config.toml
n_layer = 14
vocab_size = 512
norm_place = "pre"
parallel_block = true
init_std_up = 0.0224
init_std_down = 0.00256
optimizer = "soap_variant"
beta1 = 0.95
beta2 = 0.95
grad_clip = 0.5
decay_shape = "sqrt"
seq_len = 512
dataset = "wikipedia_en"
Each number is 128 + 24 x the weight over its row's rms, rounded and kept within 0 to 255. Layers, rows and columns count from 0. The size above them is the row's rms in percent of the matrix's.

# layer 6 MLP up, 704x256, rms 0.127, rows 261-277, columns 192-255
size [101  95 115 103  95  99  94  96  96 100  99  91 110  96  98  93  98]
[[117 125 141 116  97 129 119 120 107 153 153 137 119 118 173 120 145 132 155 115 167 127 105 128  93 104 135 130 171 132 119 113 131  56 135 123 182 117 129 170 174 131 144 150 150 144 112 106 103 111 140 141 117 135 138 112 146 104 127 121 142 165 137 140]
 [136 118  97  94 141  91 114 142 143 129 148 140 159 121 158  64 116  97  80 139 115 166 125 142 165 137 121 112 115 133 152 123  72 143 122 135 174 171 120 145 168 167 150 135 157 137 140 147 111 123 105 120 114 139 168 179 112  95 166 131 124 153 152 169]
 [181 118 121 166 117 107 158 108 121 103 161 151 129 106 149 109 130 154 103 137 109 156  91  74 150 137 156 124 137 109 105 155 125 155 151 151 134 143 146 110 116  94 150 123 127  95 121 131 121 131 149 157 157  94 137 131 172 125 110 146 145  67 126 147]
 [ 81 132 147 133 187 127 132 135 156 112 108  99 146 132 111 161 107 167 143 100 146 100 156 156 108 160 139 198 130 118 150 114 121 110 125 111 189 110 124 109 181  91 120  97 158  95 119 144 101 138 152 129 144 119 118 122 175 132 145 132 131 116 160 133]
 [118 134 160 143 122 128 156 116 132 143 162 106 173 127 136 125 156 114 129  81 121 124 125 129 122 143 113 103 147 175 110 155 160 162 141 105 107 145 105  86 102 115 111 126 128 135 123 184 154  93 160 158 109 140 103  89  85  72 155  96 109  95 129  96]
 [107 130 134 100 127 128 153 112 146 127 126  93 100 118 153 150 113 120 124 121 121 171  55 145 119 107 114 116 107 117 122 122 123 138 137 126  87 129 174 112 151 106 123  73 122 168 109 125 128 137 121 130 155 137 158 131 147 145 115 129 112 108 106  96]
 [125 109 116 106 119 125 148 137 144 145 131 104 136  89  89 102 115 144 118 172 124 101 131 116 158 146 103 141 126 122 139  70 111 114 159  98 109 146 139 130 107 130 115 142 139 100 131  88 123 135 104 112  88 115 100 101 108 131 153  84 145 119 138 123]
 [104 158 114 127 118 107 156 126  95 130 110 116  81 117 122 108 126 125 133 152 126  89 140 119 168 127 155 130 102 137 141  63  75 162 144  59 123 184 146 122 129 143  98 170 166 133 110 128 110 138  89 101 154 150 143  96 157 105 156 160 111 124 141 127]
 [114 103 112 145 178 149 122 127 140 101 154 113 117 105 104 160 127 111 141 133 201 132 166 136  97 133 115 115  99 143 176 125  93  82  88 142 130 146 117 105 117 120 132 149 140 143 171 146 107 157 118 159 172 138 129  70 112 157 134 134 110 113  85 147]
 [108 161 101 118 116 156 101 145  85 138 162 128 181 130 120 147 165 133 143 179 119 103 129 110 125 134 125 103 134 109 156 136 166 131 150 127 176 156 149 127 100 131 119 149 116 135 114 155 140 137 129 150 109 123 100 122 126 148 142 121 126 161 128 125]
 [116 147 111 147 140 136 102 140 125 128 101 146 170 127 154 107 124 150 131  97 127 138 150 107  93 137 144 140 114 100 104 173 166 105  89 141 133 103 147 123 154 128 162 142 126 138 106 176 133 203 187 150  89 129 101  96 101 147 127 118 124 138 104 144]
 [123 118 104 130 151 127 152 134 152 140 139 157 115  72 134 175  64 118 101 110 121  94  75  88 106  86 138  98 150 116 140 157 100 132 131 149 132 116 134 136 115 146 108  92 142 132 117 126 147 115 135 147 111 125 108 162 153 111 126 163 133 129 110 134]
 [147 140 141  97 103  84 103 110 105 170 113  89 131 101 103 131 156  63 130 127 138 164 118 166 119 145 103 103 134 130 119 128 129 124 135 111  99 109 144 137 157  87 111 135  99  98 101  71 154 142 157 156  98 125 168 131 129 108 168 154 134 109 122 136]
 [162 149 111 141  54 110 173 102 112 125 151 147 153  88 130  94 146 116 128 132 148 109 146 172 129  86 105  92 160 119 151 127 120 121 180 125 115 172 128 153  77  93 113 143 130 100 168 115 144 148 135 148 105 154 121 132 141 118 138 127 156 135 206 142]
 [141  81 103 138 133 135 120 170 117 144 113 117 120 141 170 141 138 192 122 161 126 112 138 130 102 159 118 156 150 130 152 155 130 124 149 141 106  94 116 136  93 116 135  89 181 114 169 160 140 169 141 105 143 179  94 166 126 121 122 160 140 117 201 141]
 [108 110 148 138 139 150 105 110 150 127 119 171 102 124 141 144 144 105 150  99 113 132 151 135 137 117 169 152 132 144 120  97 136 134 113 136 135 135  88 118 130 123 121 123 123 134 148 157  82 150 159 118 136 132 158 144 143 124 112 103 187 144 159 103]
 [116  72 115 111 146 156 143 109 151 142 159 144 179 135 141  96 117 128 122 146 116 140 117 103 141 125 159 133 136  97  99 111 122 142 158 135 120 154 161 146 103 125 126 134 166 162 134 135 106 162 131 152 156 144 145 139 142 170 127 165 108 147 121 137]]
# layer 6 MLP down (transposed), 704x256, rms 0.119, rows 261-276, columns 192-255
size [103  99 100 101  95  98  98  97  95  94  97  93 105  98  98  93]
[[169 112 137 112 103  84 149 141 105 142 152 167 128  83 138 154 126  71 120 108 137 130 115 151 119 136 127  60 121  95 117 149  82  74 120 107 122 112 134 131 161 123 168 116 115 120 122 142 142 111 132 114 118 179  89 120 131 147 124 129  90 149 139 135]
 [167 101 130 105 110 110 122 123 115 133 100 138 123 116 105 111 126 121 125 121 121 141 134 141 124 142 107 113 174 186 117 129 142 143 126 107  90 128  96 134 145 183  99 141 173 138 179 161  93 114 132 146 102 150 155 163 137 126 147 142 140 141 134 129]
 [180 159 118 127  82 107 109 160  90 147 136 200 124 119  95  68 135 155 139 123 149 128 137 109 136 113 106 120 129  96 126 123 120 166 106 130 126 223 167 159  98 140 127 145 130 133 130 136 149 118 153 118 132 137 136 120 153 104 166 135 155  94 149 129]
 [116 151 135 120 151 118  98 153 140 126 149 119 136 144 102 133 143 103 110 115 131 110 138 140 184 112 151  53 141 126  68 123 139 120 129  74 160 128 131 133 131 153 108 125 124  83 142 110  93 111 135 161 120 161  85  94  85 117 129  67 159 101 131 118]
 [100 114  80 143 157 168 127 102 123 237 103 102 175 143 115 123 109 122 182 142  73 119 137 114 139 103 108 145 122 123 122 127 104 162 114 119 103  72 165 109 137 166  77 163 152 132 119 137 118 189 113 129 109 106 142 129 144 151 127  73 130 149 121 159]
 [112 123 118 154 108 114 134 139 169 139 117 103 188 165 118  85 120 186 157 123 117 132 176 112 131 121 144 125 128 153 141 117 102 145 130 104 127  96 129  87 137  98  87  74 124 128 142 144  84 153  89 140  86 129 102 151 137 119 147 146 146 170 136 129]
 [132 139 136 122 126 137 146 140 145  98 126  81 102 147 158 163 124 124 139 154 138 110 156 138 156 126 113 147  87 114 138 131 128 110 138 100 134 161 115 114 117 130 131 133 155 132 109 147 142 166 163 122 151 109 110 123  94 116 171 129 158 111 128 117]
 [155 143 154 118 155 135  88 113 106 133 167 137 107  99  83 142  98 113  84 133 126 170 130 142 120 137 120  99 147 120 128 149  90 117 160  90 143 128 163 125 103  94 124 135 194 109 116 128 138 157  96  80 113 123 134 149 137 145 158 153 115 113  64 116]
 [101 131 123  91 131 127 172 161 132  88 169 117  78 142 150 147  85 129 121 107  85 115 123  89 170 115 115 124 140 161 149 139 126 138 134 144 118 123 124 135 120 102 145 118 113 127  74  94  90 154 130 150 152 109 106 104 160 133 107  96 157 115 105 102]
 [120 124 123 105 114 104 112 100 121 163 128 158 120 133 122  90 119 142 132 107 129 135 151 132 194 111 137 133 174 143 123 140 189 142 108 137 157 132 133 147 136  91 140 162 151 149 138 170 119 130 135 143 139 152 151  52 140  93 124 148 130 101 131  94]
 [147 148 119 122 156 136 147 113 148 120 146 171 156 106 100 109 122 114  88 150 147  88 114 159 134  99 165 151 107 137 145 167  94 211 153 155 108 141 118  84 120 135 169 121 150 175 101 116 141 155 164 130 126 147 139 123 125 129 137 145 157 138 151 176]
 [142 133 150 102 148 106 148  91 163 158 118  99  74  74 157 113 135 112 115 133  73 142 100 144 157 134 123 100 154 129 119 118 156 136 160 118  96  94 168 154  78 157 124 144 101 105 148  72 157 137 127  99 142 129 157 124  78 172 126 103  92 118 114 112]
 [131 114 146 129 101 123 131 150 133 144 120  89 152 117 179 102 113 109 141 192  74 137 191 161  82 136 101 159 159 116 141 102 118 110 101  97 123  95 149 123 119  85 129 148 134 164 101 143 125 101 119 166  97 123 116 130 173 125 133 172 116 149 128 116]
 [146 166 138 114 193 130 127 140 105 147 155  79 123 139 178 134 142 141 148  92 129 119 108 120 124 114  91 174 101 156 134 140 111 170 118 146 113 175 134 168 120 135 124 122 143 122  89 160 134  86 152  92 133  95 165 161 138 107 159 158 125 151 116 164]
 [117 110 135 113 164 108 142 125 150  87 148  90 116 108 123 105  88 113 135 122 145 147 136 152 127 116 131  92 117 157  67  93 121 152 115 125  98 159 106  96 147 157 140 114 111 106 137 138 157 110 104 106 140  92 140 113 140 120 140 137 162 100 102 139]
 [172 134 130 126 136 117  67 145 138 175 120 186 144 129 149 181 114 100 138  98 117 123 122 131 165  94 121 104 135  91 126 146 124 111 110 100 132 132 114 143 115 124 152 129 118 104  74 122 131 115 128 116 145 141 154 153 106 115 126 131 113 154 105 158]]
# layer 6 MLP gate, 704x256, rms 0.126, rows 262-277, columns 192-255
size [103  99  99 100 105  95  96  97 102 101  96 101  98 105  93  94]
[[134 144 153  98 120 155 105 107 108 157 146  98 128  95 138 119 115 153 170 142  92 128 170 145 149 123 145 125 114 133 110 173 156 115 155 108  73 104 185 115 130 133 115 156 119 161 114  85 136 162 129 143 132 177 106 147 111 109 154 144 109 187  98 124]
 [187 107 142 136 115 118 137 127 196 136 128 178 131 173 133  91 115 142 127 117 167 100 154 106 115 170 134 141 135 148 126 134 134 143 165 138 114 102 130 132 144 147  98 110 118 104 130 213 100 102 113 138 104  85 130 113 113 143 119 119  83 126 151 173]
 [186 122 109 109 132 155 108 145 110 124 116 145 119 109 108  92 148 126 109  98 139 148 172 102 143 137 131  94 115 128 129 147 159 125 141 120 165 120 124 117 120 143 101 125 171 115 154 124 105 116 107 148 124 125 155 171 124 106 132 120  88 129 175 117]
 [128 125 116 122 143 112 111 136 126 141  98 102 143  99 144 151 106 122 110 147 163 146 147 137 120 166 156 141 138 124 163  92 139 125 123 130  81 123 173 122  92 100 107 126 149 140 121 154 139 169 132 143 109 120 139  93 117 128 178 108 116 125  92 109]
 [122 116 138 141 167  98  77 125  62 131 169 152 105 135 172 135 168 109 149 132 153 138 118 141 171 139 118  99 124  97 156 132 139  95 159 151 126 183 167  85 128 116 186 114 191 142 110 128 130 110 133 126 103 142 126 163 101 126 171 150 122 127 111 122]
 [118 107 106 114 152 100 165 117 107 172 112 114  86 143 126 120 125 174 138 136 112 119  91 145 127 140 126 134 130 116 116 159  94  95 114 135  93  84 110 108 182 142 111 171 115 125 100 140 151 146 132 157  76 143 140 201 130 198 150 140 126 106 157 112]
 [164 180 116 139 164 142 125 128 147 156 144 170 115 148 114 110 105 168 138 121 172 125 112 101 139 183 139 157 157 127 137 196 162 119 125 124  83 128 127 183 137 152 144 121 126 147 124 161 112 113 131 134 168 135 131 163 111 127 120 161 140 125 129 141]
 [142 131  99 133 153  92 130  99 129 138 139 108 145 124 147 173 153 106 120 123 123 153 139 135 184 135 108 111  95 124 157 151  98 168 101 138 116 149 118 138 133 115  76 138 122 115 157  98 119 135  92 128 139 105 114 103 132 102 134 131  99 120  92 137]
 [ 96 141 104 112 142 126 104  94 118 168 123 139 158 156 159 102  93 141 106 147 118 153 112 111 145 169 123 153 123 130 100 146 123 170 116 143 140 156 117  92 103 125 119 155  86 115 107 160  90 162 103 127 159 113 129 106 143 106 111 112 148 115 118 144]
 [101 153 126 147 130 134  99 124 122 136 109  89 114 113 119 164 130 147  92 127 175 162 110 153 143 149 148 115 130 141 140 110 171 118 165 135 125 147 101 133 136 114 171 164 101 118 131 172 115 142 124 164 128 151 126 133 133 134 144 149 103 122 130 138]
 [113 122 159 143 138 118 147 123 112 130 179 129  94 137 118 132 124 178  94 159  89  93  89  96 145 148 190 110 139 126 108 130 100 135 147 104 122 147 150 134 119 167 147  89 119  73 116 138 103 123  96 134 147 126 141 151 116 202 109 133 119 136 156 137]
 [108 171 129 127 159  94  91 104  97 148 127 146 117 141  83 129 116 122 128 116 144 140 118 128 144 163 153 103 113 154 115 163 135 127 136 146  91 130 131 102 160 127  88 125 120 142 147 134 156 160 109 128 148 170 127 128 157 108 119 132 180 120 125 136]
 [153 106 129 128 126 134 175 144 112 176 163 137 107 118 152  93 129 120  97  58 130 139 104 136 120 169 167  99 171 105  87 162 100 145 125 175 104 149  78 131 119 126 108 140 117 136 132 138 131 149  70 123 112 118 185 130 129 113 111 124 149 122  99 122]
 [123 155 143 145 105 155  99 127 160 136 128 127 128 135 143  96 114 134 110 173 130  97 127 122 139 134 163 124 144 134 139 106 178 139 157 125 100 134 133 143 112 140 134 110 163 145 164 162 133 135 108 119 104 109 133 161 106 163  78 130 122 137 157  73]
 [ 68 122 147 156 125 171 131 122 122 120 114  93 124 103 151 150 136 139 118 134 180 102 114 110 140 141 173 147 109 147 137 134 124 116 129 102 129 112 134 140 186 106 123 133 154 152 132 130 128 156  89 163 113 141 141 104 166 106  97 105 159 103 103 104]
 [145 159 136 123 115 152 143  96 126 110 163 129 109 124 103  92 117 150 125 114 153 145 125 118 153 114 151 144 180 107 162 152 171  97 111 124 143 122 169 157 148 116 154 146 124 117 131  99 151 119 121 111 110 122  85 137 148 112 125  94 123 140 134 137]]